{"norm": "layernorm", "init_std_qkv": 0.0359, "decay_shape": "linear", "final_lr_fraction": 0.02, "seq_len": 512}
Each number is 128 + 32 x the weight over its row's rms, rounded and kept within 0 to 255. Layers, rows and columns count from 0. The size above them is the row's rms in percent of the matrix's.

# layer 10 MLP up, 448x160, rms 0.0758, rows 172-226, columns 0-39
size [ 96 102 101 104 102  93 104 102  94  97  92  97  98  97 100  99  96  99  91 103  95  99 103  95 101  96 100  93 103 102 109  94  97 100  96  99 100  98  95  90  96  93  98  95  89 103 102  99  93 108 102 101  99  98  96]
[[137 166 102 185 135 157 145 140 128  43 148 130 136 112 101 145 129 119  98 162  96 120 118 155 135 118 134 130 123 159 191 153 126  96 148 150 151  69 138  45]
 [134 126 146 108 154 137 133 164 129 140 118  64 144 123 133 141 176 142 178 144 142 125  64 122 131 146 103 164 127 102 123 129  78 128 108 156 167 109  88 149]
 [ 72 101 154 128 168 113 126 151 150 236 127 174 148 116  59 103 107 128 163 172 159  73  78 153 143  58 150 122  83 146 153 145 138 148 161 108  95 107 110 167]
 [ 79 160 152 129 106 115  71 187  81 135 119  79 149 108 117  95  92  99 102  94  72 147 171  61 150 181 102 137  94  31 135 140 111 126 155  87  88 134 105 128]
 [139 123 160 136 141  95 174 161 160 148 125 200 145 104 138 141 123  90 153 150  82 112 116 169 153 184 103 109 140  76 202  71 148 121 116 165  90  89 140  90]
 [ 94  76 103  89 144 141 146 124 114 125 186 183 147 106 117 122  71  57 143 135 186 165 136 139 129 114 104  80 159 159  98 121 113  75 124 138 102 138  71 124]
 [ 73 128 137 106 130 137 169 163 121 154 101 169 169 120 141 169 107 127 121 112  95 161 142 129  93 121 124 139 103 106 151 134 128 106 178 110  61 123 102 103]
 [ 56 138 110 181 102 136  65 157 113 183 143  88 117  83 148  69 103 174  85 159  86 138 189  81 185 106 150 112 115 125 165 107 113 127 140 125  75 137 101 158]
 [107 157 127 120 159 120 122 157  92 194 131 108 147 223  99 126 101  98 149 104  93 127 152 157 184  91  84 126 152 152 158 160 133 120 144 188 171  78 132 192]
 [120  74 127 100 130 141 159 124 107 135 100 113  32 160 147 118  99 111 166 170 103 108 173 138 114 146  87 128 143 167 128 125 160 160 107 154  94 210  91 172]
 [ 99  55 176  73 132 131 137 148 171 155 156 134 100 106 114  62 134 111 123 128 102 137 153 107 104 104  92 121 155 137  90 154 180 172 104  98 122 124 162 118]
 [145  93 131  89 187 161  79 148  60 148 127 131 141 149 175 104 169 169 150 173 156  89 115  82  77 112 111 129 112  92  86 128 181 117 172 173 176 151 136  83]
 [ 60 117 133 157  94  99 123 127 172 106 150 123 183 105 138  78 187 142 140  98 176 163 170  81 157 173 122 175 123 109 125 106 107 105 125  96 103 108  99 155]
 [165 179 113 186 148 151  67  88 194  97 147  78 121  98  88 149 153 131 114 129 140 169 175 188 138 102 123 123 104 121 149 155 175 141 153  79 158 126 136  95]
 [127 157 139 148 144 141 130 125 161 136 146  87 197 109  98 119 100 107 114  86 147  78 160 133 126 167 102 106  75 103 138  94 208 143 117 102 156 117 100 137]
 [ 65 140 151  99 136 148  91 127  67 118 113 142 124 134 126 129 136 151 195 152  96  75  99 104 179 118 126 162 182 196 153 145 109 199 111 204 111  99 132  71]
 [100 121 125 107 127 129  69 168 126  89 209 141 118 149 209 160 145 154 183 133 185  95 140 104  69  87 171  97 109  90  75 131 129 112 173 179 103  82 141 125]
 [177 110 124 131 106 168 190 160 136 153  97 102  98 121 137 148 102 177  91 131 146 143 139 119 110 162  81 145 143 130 114 161 142 173  73 146  98 119 102 102]
 [154 106  84 162 135 135 126 148 114 165 138 147 124 194 162 122  88 109 119  83 121  92 126 154 161 119 140 135 127 144  98 132 113  74  94 149 121 153 139 160]
 [155 119  76 202 121 152 140  85 153 130 113 150 101 164 147 177 145 136 149 108 174  99 116  94  79 121  65 128 107 209  40 127  93  98 156  95 108 143 132 151]
 [133 132 174  81 122 170 110 137 107 123 107 102 166 121 121  92  98 111 147 151 123 144 135 131 104  99 143 127 124 136 159 170  54 154 113  97 127 146 172 162]
 [204 122  99 158 109  89 140  72 127 155 184 156 160 119 160 129  95  95 156 145 123  89 145 119 134 208 130 114 161 140 135 110 122 165  61  72 115  64  46 134]
 [116 137 111 105 124 180  88 173 138 128 130 156 113 134 198 172 152  77  90  59  97 123 115 184 141  88  73 124 100 166 173 132 133 156 104 146 137 116 174 113]
 [106  95 134  92  87 167 135 130 128 119 167 143 141  78  80 124 158 147 134  70  99 137  88 122 113 199 165  83 154  99  93  68 140 106 196 106 196 152 103 150]
 [ 87 162 181 167  87 166 155 141 104 141 123 154 109 116 211 129 152 136  97 149 141 127 107 131  75  95 168 142 103 107  82  88 110 107  85 125 104 196 148 146]
 [120 132 184 105 127 127 134 111 172  56  90  80  45 160 113 178 160  91 139  82 126 142 113  92 101 125 184 168 128  96 148 112 106 134 119 175 128 153 129 114]
 [133 111  75 134 178 106 141 134 105 116 129 121 156  73  83 151 159 110 139 109 119 134 114 138  98 119  94 141 150 116 130  99 143 162 170 188 132  94 140 139]
 [130 127 217 106  68 137 120 128 119 133 159 125 140 147  99 138 151 115 125 132 132 134 125 159 167 141 129 147 147 125 142 103  74 102 122 173 161 134 177  86]
 [156 132 103 118 101 146 109 175  94 202 143 170 131 120 150  86 143 125 127 167 132 171  62 159  82 131 145 111 115  72 131 133 123 129  94 123 200 151 154 132]
 [122 216  75 148 118 116 134 148 117 115 182 175 153  99 169  70 104  97 173  75 147 151 130 164 139 115 109 106  63 142  98 155 124 130 146 106 102 211  81 113]
 [145 132 137 123 123 150 229 101  56 176 195  57 163 105 160 109 118 128 179 150  90 115  85 162 132 124 101 139  96 177  68 141 235 160 130 142 130 152 111 172]
 [123 123 185 117 128 199 130 114 169 159 116 128 158 160 139  81  82 116 153 109  88 146 154 162 100 100 141 113 188 145  69 142 175 109 158 146 149 177 226 143]
 [149 127 127 100 121 172 139  99 134 154  92 166 193  91 139 143 155 139 115 110  35  66 109 122 181 142 106 117 102 106 184 123 120 100 162 100  67 127 111 177]
 [ 79 132 154 175 111 158 176 131 134 114 121 138 115 132 125 130 153 162 113  82  40 121 113 144 189 158 188 150 141 109 136 101 169 147 122 138 149 108 120 136]
 [123 118  95 150  88 172 124 138  98 102 105 125  98  32 166 114 194 168  92 122 110  79 117 109  96 149 116 126 233 137 136  69 132 164 100  96  87 102 118 152]
 [150 140  89 119 111 166 103 164 149 118  95 139 176 142 152 126 129  91 130 140 146 124 147 162  94 111  93 108  81 120 118  67 115  85  63  75  94 133 104 131]
 [117  92 105  91 130 144 143 170 130 131  88 155 174 129 109 130  65  84 181 161 112  87 140  99 120 131 112 165  96 108 124 131 184 121 134 138 148  91 192 166]
 [142 145 119 112 134 132  79 137 167  91 128 132 154 122 160 154 136 182 101 109 153  85 118 118 103  77 106 182 128 178 126 139 129 118 121 152 127 121 119 169]
 [114  87 129 110 124 132  93 160 147 109 101  68 123 138  84 127 140 132 162  68 146 167 101 171  84 129  69 146 116 134 106 100 115 134 156 161 130 118 180 111]
 [109  88 134 189 142  73 100  82 157 143  83  91 129 117 131 147 151 255 153  89 123  63  49 191 128 174 151 132 129 178 135 155 139 104 138  92 137 113 117 162]
 [144 143 137 137 122 105 177 109  73  81 138 103 135 112 145 128 190  96 109  63 147 114 170 135 118 160 159 154 143 134  80 110 121 111 138 164 140 158 157  79]
 [ 91 100 105 186 125 112  53 101  90 152 145  99 139 183  79 170 181 101 132 170 150 122 124 106 139  30 173 144  62 100 131 153 207 108 177 134 162 124 128 113]
 [158  86 138 153 107 116 124 137 111 168 120 171 110  60 110  94 150 111 139 197 104 103  91 130 161  98 105 129 151 109  88 110 155 181 105  53 124  92 111 197]
 [111 147 170 128  89  56 156  84 156 149 129 175 148 180 109 116 150 152 104 164 112 112 119 180 104 150 118 120 110  87 173 118 134  83 120  59 166 161 139 161]
 [119 142 118 145  34 162 181 158 137 173 117 101 132 138 155 126 108  93  87 130 147  89  98 104 102 114 136  86 108 115 146 119 170 127 127 144 201 146  92 134]
 [131 180  60 168 120 133 150 119 111 110 159  90  50  98 166 158 139 145 117 147 133 146 152 144 150 112  93 141  89 141  84 130 190 136 128 111 184 126  98  53]
 [142 103 106  73  96 164 117 133 138 196 105 146 112 136 150  96 126 167  80 184 138 136 126  88  76 158  91 140 106 104 138 145 137 145 126  95 101  98 100 106]
 [ 81 145 126 190 135 138 136 104  71  83 116 117 104 171 146 161  95 193 117 163 163 143 130 115 147  75 192 143 211 146 124 133 161 117 149 129 130 139 159  77]
 [114 125 191 113 144 109 161 101 120 114 123 103 144 138 125 158 118 141 206 117 136 100 127 133 134 105 142 114 110 207 142 143 145 150 125 119 162 147 100 123]
 [128 166 129 136 155 164  73 122 161 155 145 121 118 148 107 152  99 152 122 147 129 140 155 159 156 189 143 181 102 103  71 154  42 156  92 135 130 137 162  97]
 [110  84 114 119 132 149  74 164 167 153 122 186 117 108 160 156 164  92 107  78 146 181 107 122 142 114 145 151 166 162  14 113 109 186 102 171 165 121 153 125]
 [146 174 124 140 195 151 175 142 169  89 123 164  71 137 123 154 122 130 112 134 117  67 153 102 176 101 114 161 158 161 155 119 163 164 189  99  49 116 140 116]
 [111  95 123 186 139 138 111  91 106 107 155 108 132 142 146 102 126 158 135 176 161 146  99 180 190 155 150  57 141 141 109  78 123 170 173 122 179  44 143  87]
 [ 99 123 154  53 114 145 143 150 164 115 138 145 123 171 195 148  84 135 137 109 128  75 177 200  79 137 173  96 175 100 189  81  99 142  80 130 129  92  60 188]
 [144  99  97 110 106 143 117 134 133 108 133 138 174 162 192 121 124 128 113 131 109 112 176 181 140 138 186 108 102 156 152 143 140 145 111 141 155 105  85 162]]
# layer 10 MLP down (transposed), 448x160, rms 0.0699, rows 172-225, columns 0-39
size [ 98 104 101 105 105  94 103 101  96 100  92  98  99  96 101  98  96  99  91 105  97 102 102  95  97  94  99  95 103 102 107  94  97 101  96  98 100  99  94  88  88  92  98  96  88 100 102 100  94 108 104 102  98 101]
[[189  95 195 147 128 179 128 101 142 227 124 111 119 102 115 128 134 104 139  89 107  87 134 120 140 123 159  79 152 147 156 130 194 134  94  97 105 110 155 100]
 [134  89 158 124 128 116 140  90 121 105 119 136 124 110 111 146 156 112 252 172 157 145 131 130 175 154 119 107  94 140  92 179 126 112 135 156 145 169 110  90]
 [150 130 116 215 172 111 140 120  94 104  52  79 139 127 138 125 162 158 167 111 121 170 149  95  76 137 142 162 129 123 111 140 146 162 110 116 115 125 140 100]
 [111 171 152 170 117  93 115 111 120 107 154 180  88 114  74 127 125 150 116 129 120  98 120 153  93 166  78  67 155  98 163 153 105 174 152  80 108 141 118 142]
 [131 101 143  65 155 128 108 138 112 116 143 124 128 100  39 124 143 110 126 163 121 111 148  88 123 176 126 100 173 176 103 178  81 117 125 143 112 146 161 107]
 [ 71 125 122 130 193 141 133 135 135 147 109  80 132 138 126 104 128  93 146 127  88 107 149 182 107 133  84 126 157  66 148 117 124 151  70 130 141 137 163 165]
 [131 206 122 161 173  96 105 149 129  93  76 143 100 142 141 109  85 173 102 161 125 135 105 157 134 132 140 154 161 137 133  37 138 170  92 119 164 125 142 112]
 [143  74 177 150 121 161 121 153  84 129 136  99 107 104 112 125 110 160 169  13 133 139  87 147 119 122 224 103 126 140 138 124  85 131  78 150 116 164 114 108]
 [108 102 128 145  88 106  99  95 187 140  98 177 143 133 149 152 111 130 155 207 135 156 141 159 158  90 169 165 147 125 155 140 182  99 165 193 119 149  98 124]
 [148 100 133 123  94 133 113 105  84 113 139 141  68 150 178 163 127 144 163  69 116  92 146 163 115 122 119 121  73 124 137  96 114 136 158  74 137 122 138 122]
 [133 145 104  61 111 147  76  93 101 119 124 107 193 125 117 169 137 102  87 111 161  84 110 141 135 141 150 144 152 149 106  77  83  98 105 100 143 129 115  71]
 [170 132 133 143 155 123  56 194 121 101 115 146  89 105 152 103  81  97  85  50 156 109 171  84 138 105 111 190 144 141 131 127 158 131 112  76 120 149 161  59]
 [164 128 119 125 120 144 164 164 108 157 139 151 142 144 172 102 131 153 169 138 133 146  88 159 124  83 126 164 132 126 134 108 124  77 141 125 130  98  91  71]
 [139 110 127  45 112 167 113  85  63 152 126 129 147 110 104 138 125 101 113 135  96 121  92  80 122 115 131 159  92 146 128 143 138 152 106  72 162 156 169 130]
 [176 152 145 152 125  90 143 164 158 118  66 154 163 114  91 128  61 120 208 125  89 138  92 149 122  84 175 135 132 101 129 110 160 172  97 127 107 143  98 187]
 [ 70  73 141 128 120 131 142 111 127 105 142 186 172 170  79  82 101 137 149 139 124 117  85 135 124 128 130 100  95 191 102  86 118 107 206 131  85 126 139 110]
 [177 123 150 119 136 111 109  89 156  64 142 128 137 169 139  86 140 138 138 191 171 109 152 102 176 159 168 188 133 126 108 165 101 205 128 123 147 115 156 131]
 [108 158  99 162 110 123 141  99 161 183 159 101 132 155 107 123 126 123 129 149 138 122 162 154 186 119  96 130 119 151 124 135 149 177 125 133 127 163 145 130]
 [ 74  65 148  62 149 174 151  71 100  98  79 111 129 169 162 163 132 153  74 149 155 113 167 131 135  83 113 120 138 183 136 101 170  97 114 134 144 119 154  95]
 [149 141 113 138  97 140 117 146  65 148 114 142 180 144 117 122  64 106  79 146 134  96 124 152 112  97 113 145 157 193 139 119 157 126 132 132 143 178  74 123]
 [130 145  89 129 137 129  90 137  86 118 118  80 100 146 153 115 130 151  97 209 151  73 123 127 105  91 147 127 127 154 172 129 123 165 121 133 130 113 134  71]
 [118 106 116 177 132 103 162 170  99 130 104 125 178 163 152 105 122 115 118 135 141 190 110 156 153 143 246 119 123 167 129 126 123 107 184 129 119 154  98 175]
 [ 72 132  93 180 133 157  84 102 134 148 157 222 155  91 150 164 193 119  77 115 139  88  77  99 146 111  94 160 157 102 138 121 113 129 161 162 118  66 155 104]
 [ 49 155 164 132 133 127 131 129 148 130 154 118 148 127 130 137  94  90  63 133 113 135 135 132 168 114  83 128 183 100 120 113 134 136 143  75 122 171 131  81]
 [131 128  86 163 166  92 160 145 164  80 137 131  80 143 130 152  76 133 113 149 135  84  88 129 113 150 175 123 192 155 141 134  89 134 179  94 115  98 108 122]
 [125  67 121 114 121 132 101  65  91 162 108 124 133 123  49 174 147 156  52 131 118 145 165 132 106 156 115 107 162 124 148 175 191 101  84 144 169 102 137 106]
 [113 151 175 145  37 132 119 119 110 157 116 124 144 119 143 173 153 167 136  82 124 101 128 194 161 119 136 101 143 148 124  83 121 121 125 194 131 126 131 145]
 [155 132  92 176  62 142 139 172  67  78  90  83 167 134 137 104 149 115  70 116 136 154  97  90 135 129 106 124 157 111  71 128 118 156 115 127 144 182 129 215]
 [118 112 138 145  92  79 102 188 143 165 158 157 144 136  96 173  93 104 202 173 130  73 154 131 156 125 159  85 101 135 114 140 154  99 162 101 182  70 163 127]
 [114 159 127 156 101 126 176 144  88 157 156 103  88 174 168 111 146 110 147  63 133 115 123 123  98  74 183  72  97  70 121 136 154 111 171  87  98  79 113 108]
 [119  65 103 120 196 120 140 133 144 113 164  82 137 120 145 138  86 135 158 124 170 139 146 122 117 142  64 104 141 130  68 105 100 134  47 108  98 143 150 146]
 [127 176 106 172 149  66 146 151  93 106 118 132 156 103 159 175 178 142  71 152 163  96 126 139  74 117 104 171  65 120 140 122  93 153  97 111 112 146 142 148]
 [110 138 114  95 135 120 142 142 130 143 102 133 117 121 141 147 143 130 101 153 129  97 159 123 100 118 100  78 138 116  89 189 166 139 168 152 126  72 110 139]
 [108 121 124 146 179 143 153 169 105 136  99 138 171 153 131 126  92 103  86 110 116  76  91 153 173 178 125 158 122 116 130 112 189 118  94  92 131 154 120  96]
 [147 119 195 129 110 165 135 120  81 133 159  94  91 156  99 151 135 106 108 106 111 162 131 156  47 148 146 117 121 109 140 122 166 136  87 149 162 128 146 127]
 [147 145 153  75 150 137 171  78 137 131 182 154 138 128 135 142  95 114 102 102 131 152 128 136 166 174 182 134 119 124 150 104 120 180 148 134 135 133 134 178]
 [112 114  82 112 134  78 186 101 199 103 142 158 143 161 104 153 188 140 115 106 175 119 180 170 147 168 170 153  91 141 140 166  97 130 130 161 122 154 106  74]
 [ 98 112 138 156 121 138 107 156 101 155  92 137  72  47 109 144 130 119  93 140 116 151 108 123 119 188 133 132 121 147 102 137 137 194 128 107  74 152 114 129]
 [121  99  83 182 110 134 154 127 124 125 120 133 155 144 133 103 114 194  75 176 127 119 143  94 190 143  86  80 126 112 119 136 100 152 106 109 127 146 148 134]
 [167 137 142 116 126 157 179 113 157 153 140 119 172 122 156 159 181 107 163  87 133 165 146 123 102 106 126 130 154  98 134 115 125 129  78 173 157  55 154 128]
 [164 117 100 152 176 163  98 152 172 166 178 146 111 106  79 184 119 126 216 159 132 149 116  86 111 146 135  92 169 110 162 135 133 100 118  97 128 104 115 114]
 [130 103 150 154 124 159 176 116 117  98 131 132 182  95 147 129 157 115 109 103 151 151 107 118 153 102  77  86 124 188 196 105 140 111  94 175 114 147 165 135]
 [ 67  89 164  98 163  84  90  94  52 100 120 136 134 166  57 115  94 137 143 131  86 115 130  80 124 121 166 115 110 112 157 118 137 106 125  81 169 116 141 131]
 [108 115 140 103  93 173 162 134 121 125 182 204 111 145 160 169 106 138 139 116 102 130 105 125 110  99 134 174 161 113 107 102 149 120 118 202 105 107 104 136]
 [148 117  42 133 178 139 141 151 137 128 113 128 145 119  99 175 144 172  53  88 146 134 174 185 156 151 132 163 142 141 150 154 103 127 142 101 106  93 205  95]
 [ 71 116 167 159 127 167 153 142 150 140 141 126 114 118  89 107 131  52 126 121 153 186 177 132 185 135 113  99 157 126  79 150 109  97 101 182 137 136 157 107]
 [145 154  43 134 193 130  95 132 157  62  73 152 193  75 158 137 121 123 139 134 116 142 137 148 148 126 150 191 161 174 120 113 111 116 121  72 141  78  79 144]
 [139 112 147  85 137  85 102 121 133 158 144 225  83 146 143 101  29 184 134 128  96 118 174 149 148 170  57 199 156 174 108 126 155 117 220 133 150 111 126  59]
 [106 157 144 108 115 206 134 201 106 163 145 117 141 136 130  70 162  86 170 119 145 118 165 129 156 150 117 100 111 166 150 116 158  70 120 118 131 164 167 149]
 [110  93 129 179 152 102 105 178 180 161 141 123 158 142  80 163 163 156 107  96 140 121 167 129 191 149 120 151 149 123 106 122 125  86 124 111  70 120 192 118]
 [115  94 125  85 142 146  82 105 151 141 154 132 162  99  85 129  94 104 101 138 106 101 108 161 137 110 148 104 169  67 176  82 166 110 133 106 156 181 106 180]
 [112 121  89 134  90  95  44 153 102  70  99 104 150 151 134 156 142 159 173 164 105  91 106 154 130 182 102 148 139 103  99 177 132 172 146  83  95 136 144 145]
 [173 157 161 159 139 138 167 153  92 105 143  55  75 106 129 142 189 105 101 136  94 143 130 176  67 140 134 157 119 165 115 148 107 148 112  68 146 130 145 100]
 [161 146 117 146  82 153 102  67 105 134 136  76 138 173 152 118  71 188 150 106 148 160 136  78 126 131 172  95  83 118 169 144 148 142  74 149 139 110 109 157]]
# layer 10 MLP gate, 448x160, rms 0.0802, rows 173-226, columns 0-39
size [ 93 100 105 102  94 100 104  89 100  89  97  96  96  97 100  94 105  89 103 102  97 100  96 101  91 106 103  97 107 108  96  95 102 103 100  98 103  99 101  99  97 104  98  91 104 100  97  94 102 111  96 103  94  87]
[[128 192 122 118 132 165  80 162 154 136  95  85 173 111 133 127 109 126 146 153 172 112 110 134 129 103 119 163 153 139 130 176 145 124  99 172 166 108  80 102]
 [134 171 150 177  78 164 131 130  98 136 113  69 152 117 118 118 142 145  94 121 105 113 124  79 131 169  66 104  96 174  95 135 117  85 141 143 140 149 162 137]
 [105 168  55 142 165 195  62  96 146 186 149 120 113 138 177 162  61 107 142 100 153 151 135 110  86  73  93 125 159 126  85 126 143  82 120 121 143 188 141  95]
 [141 151 112 161 109 127 110 127 156 130  86 149 136 158 187 120 114 192 102 132 131 103 106 157 124 105 102 172 132  95 122 111 159 125 165  92 123 166 138 108]
 [ 85 189  94 117 125 129  97 103 131 212 132 133 192 109 101 117  63 171 125 129 161 155 143  93  94 136  47 156  99 145  70 142 124  43 181 119 139 154  86 120]
 [193 121 112 106 107 182 101 180  22 140 101 144 126  89 161  97 101  95 107  86 127  88 142  68 109 141 176 104 154 172 138 118  96  91 115 182 165 170 110 109]
 [134 172 122 202 183 117  83  91  91  93 107  98 144 127 189 174 116 134 122 141  77  68 104 188 130 127  91 142 116  70 157 133  98 125 177 124 155 171 145 153]
 [114 145 131 138 148 162 182  74 156 167 105 108  73  82 108 104 154 169 129 136 146 129 126 101 103 160 148 128 103  84 122 100 203 118  97  45 112  80  32 145]
 [139 154 104 161 146 112 155 144 113 158 129 121 188  74 144  89  90 101  54 102 117 164 155 135 128 171 102 120  84 130 141 168  90 108 138 119  96 123 150 112]
 [139 119 175 101  80  97 153  97 159 127 114 114 141 104 112  95 157  57 154 132 162 112 103 130 146  94 132  95 145 123 122 189  95 145 117 118  98 122 163 111]
 [170 149  82 157  96 167 130 143 111 149 127 120  97 105 143 146  92 117  82  71 116 128 179 106 142 131  87 151 132 175 103  97 147  79  94 102 122  92  82 103]
 [163 118 137 108 176  74 115 143 150 148 113 144 144 145 140  91 144 123 113 108 158  64 118 100  60 138 124 163 189 150 103 121 141 129 145 175 134 164  85 114]
 [ 85 127 161 113 127  81 166 139 153 147 130 126  73  62  90 107 154  92  75 147 144 108 150  82 105 169  79 178  96  81 135 114 124 180 177 127 125  68 165 110]
 [ 76 143 145 120 104 118 116 139 120  97  50 163 113 112 173  99  80 125 145  93 121 166 185  95 157 128 115 148 121  71  79  99 175 180  96 114 164 108 122 100]
 [ 98 174 111 156 171 129 141 100 178 144 119  79  49  98 139 179 139 116 110 124 128  91 165 167  86 133 110 121  82  94 128 148 124  52 137 129 210 138 104 134]
 [ 22 137 142  98 124 162 125 144  75 171 112 120 139 110  92 108 136 134 116  92 107 116 139 170 149 113 119  68 152 122 168 137 178 146 159 163 130 113 143 118]
 [121 136  99 154 105 142 101 104 169 188 157  64 158 130 126 114 140 142  77 109 130 123  93 104 171 107 132  80 139 174 148 159 134  97 156 175 178 144 108  91]
 [ 86  85 140 160 124 186 123  56 135 131  81  87 119 117 127 153 150 133 131 123  94  66 149 136  80 183  89 121 105 186 152 144 133 128 166 113 104 157 135 105]
 [ 83  86 116 124 170  64 113 123 132 152 178 127 139  78 106 130  74  97  92  99 143 119 150 137 131 137 128 126 123 152 154 154 156  68 198 172 104 175  94 148]
 [137 126  89 133 145  98  83 141  57 111  91 148  96 136 136 172 132 122  68 149 107 107 128 107 114  89 139 144 153 108 165 149 164 141 117 124 103 116 127 137]
 [121 122  82 141 174 129 131 106 128 141 130 148 146 129 121 188 141  45 115 158 132  83 108 136  96 175  99 164 147  97 142 110 109 145 112 124 100 109 131 123]
 [ 96 143 122 219 129  88 102  91 128 164  93 150 192 102 135 136 141 173 149 142 107  81 120 137 152 138 156 164 124 151 145 109 141 116 108 127 151 133  73 133]
 [221 122 147 160 152 119  90 119 104 173  95  73 100 124 117 123 173 126 160 191 159 118 113 137  88 113 138  69 110 118  96 181 132 162 107 189 144 148 155  59]
 [181 111  99 140 119 139 100 135 141 100 162 184  66 135 163 118  86 150 107 119 135  78 164  82 144 141 141  93 138 149 121  97  64 117 109 168  89 153  74 164]
 [160 138 140 121 159 118  80  64 152 106 134 104 102 142 149  58 132 196 117  78 144 111  82 163 113 137 114  88 122 139 159 152 156 152 102 115  62 150 128 134]
 [109 157  92 158 106 153 142 100 144 150 109 127  29 131 140 172 130 160 103 156 164  41  88 178 150 161 141  91 148  87 147 131 140 162 108 115 145 116  96 130]
 [ 93 137 127  96  73 195 136 131 118  90 106 141 150 141 118 148  89 123 129 112  55 104 114 162 135  84 200 116  89 180 159 161 117 141 147 152 117 157 124 111]
 [ 68 190 119 104  69 128 102 156 119 168 135 131 156 123 176 122 150 171 106 139  92 122 170  74 139 118 141 101 169 201  81 155 160 144 110  71 116 147 173 122]
 [132  89 143  80 127 174  94 139 114 138  81 147 107 101 160  92 118 166 117 123 136  96 127 119  60 107  80 109  78 110 143 135 105 138 146  77  87 154 207 101]
 [120 167 119 212 105 124 107 185 152 112 157 120 168 196 145 166 117 136 132 160 141 112 134  87 126 125  93 112  76 125 127 109 151 100 122 150 120 145 134 127]
 [ 96 133 102 161  55 188 110  88 100 147 165  89 134 108  11 130 225 103 142 106 137 152 119  86 164 166 116  90 116 128  82 181 128  93 141 100 157 153 142  94]
 [ 99 115 147 109 170 157 133  85 120 120 106 186  91  98 127  69 124 137 131 106 224 114  82  89 103  65 139 137 129 161 156  98 105 120 107 114  67 105 119 147]
 [ 97 159  75 135 131 165 113  80 124 132 101 140  76 121 171 145 134 134 119 136 130 113 142 128 110 112 175 169 123 161 114 105 165 114 164 109  54 110 147  94]
 [160 128 166 169 117 178 182 137 134 107 141 145 112 123  60 140 174 150 124 135 210 134  97 107 152 166 123 159 137 151 119 154 152 129 129 145 203 116 141 127]
 [105 152  96 101 108 195 139 182 151  79 140  51 120 135  93 144 142 143 120 120 152 167 144 118 152 169  86 156 126 133  53 126 118 152 140 124 124 193 190  81]
 [ 93 144 118 171 134 129  98 131 141  75 125 152 142 176 170  96 128 142 123 138  82 119 114 158 109 102 129 103 148 144 106 107 133 157  94 163  56 153 109 134]
 [139  85 153 137 127 149 121 134  96 121 126  92 124  45 152 136 141 146 110 147  96 131 151 116 133 150 131 106 141 160 134 143 132 174 147 156 136 153 137  98]
 [111 168 114  70 139 134 134 140 136 176  85 145 154  79 138 122 102  50 102  91  98 129 135 148  92 128 132 153 119 116 137 124 183 149 146 104  85 131 144 112]
 [181 172  81 120 148 123  93 137 169 160 139 118  99 141  89 161 104 117 169 136  75  85  97 204 130 164 144 179 124  86 171 123 157 140 157 119 147 111  94 127]
 [102 125  81 117 176 179 110  74 129 121 106 102 113  97 153 116 168 127 155 117  99 181 154  23 103 129 126 140 131 125 104 148 116 161 138 204 154 153  95  85]
 [ 61 170  67 125 150  79 102 170 116 106  85 103 130 141 139 156 128 123 118  88 140 167 134 156 133 176 119 138  89 105 120 130 138 100 121 151 153 118 175 125]
 [193 143  94  91  96 183 115 149 120 127 126  85 130  88 140 161 148 101  84 144 140 155 157 108 139  61 149 136 161  92 162 165 184 156 148 120 123  95 114 114]
 [105  99  89 115 110 182 112 105 153 139 164 139  87 158 121 164 111 113 155  79 150 110 124  93  99 140 136 140 130 114 139 171 174 157 137 200 103  92  86 128]
 [155  69 113 110 156 144 110 131 141 160 169 169  90 147 108 204 163 171 191 158 101 105 127 122 127 158 150 121 146 138 173 127 133   2 143 128 180  66  67 100]
 [113 174 100 231 161 130 122  98  68 126  87 137 173 175 163 115 101 131  93 130 125 139 147  51 168 151  70  99 129 108 123 127 155  53 133 164 124 165 129 117]
 [119 138 108 115 146 118 130 101 220 167 122 143 108 110 144 147  91  99 118 168 172 112 142 134 103 170 132 105 151  79  85 124  94 117 120 138  98 137  94 115]
 [155 135 122 109  55  43 148 105 140 147 102 161 184 128 152 175 124 175  57  84 102 160 145 161 107 127 148  89  97  93 112  85 147 150 109 143 122 132 127 160]
 [ 68 162 138 200 102 113 163 170 127 147 136 133  87  85  95  85 136 117 111 132 112  97 155 114 188 107 114 158 122 162 114  78 253 106 155 131 134 116  87 133]
 [ 71 107 122 142 158 117 154 184 108  71 118 105 166 145 135 144 166 152  92 158 112 151  99 156 140  87 121 126 139 113 119 147 165 141 188 106  73 170 196 121]
 [156 109 126 126 135 151 105 126 140 181 107 113 143  85 140 145 133 124 123 119 112 105 116 110 136  91 129 134 192  99 115  87 143 191 166 118 112 114 110 132]
 [147 171  86 145  87 148 169  98  53 141 106 105 154 142  84 132 174 161 105 105 124 122 121 156  98 126 135 103 108 144 124 123 107 135 115 102 139 162 186 129]
 [122 159  78 157  84 166 175 112 124 101  71 162  91 150 193  86 142 146 123 153 105 155 161 100 125  93 139 147  87 106 151 126 118 134  80 128 162 152 114 110]
 [132 100 117  79 170 132 124 120 136  80 118 114 124  89 129 116 119 123  90 109 106  91 127 142 182  89  79 158 149 142 135 209 121 137 129 136 126 101 114  69]
 [102 108  91 142 154 135 108 124  64 160 176 145 186 125  99 104 142 144 165 114 129 139 117 150 206 152 157  95 139  98 124 165 129 100 143 102 108 120 100 152]]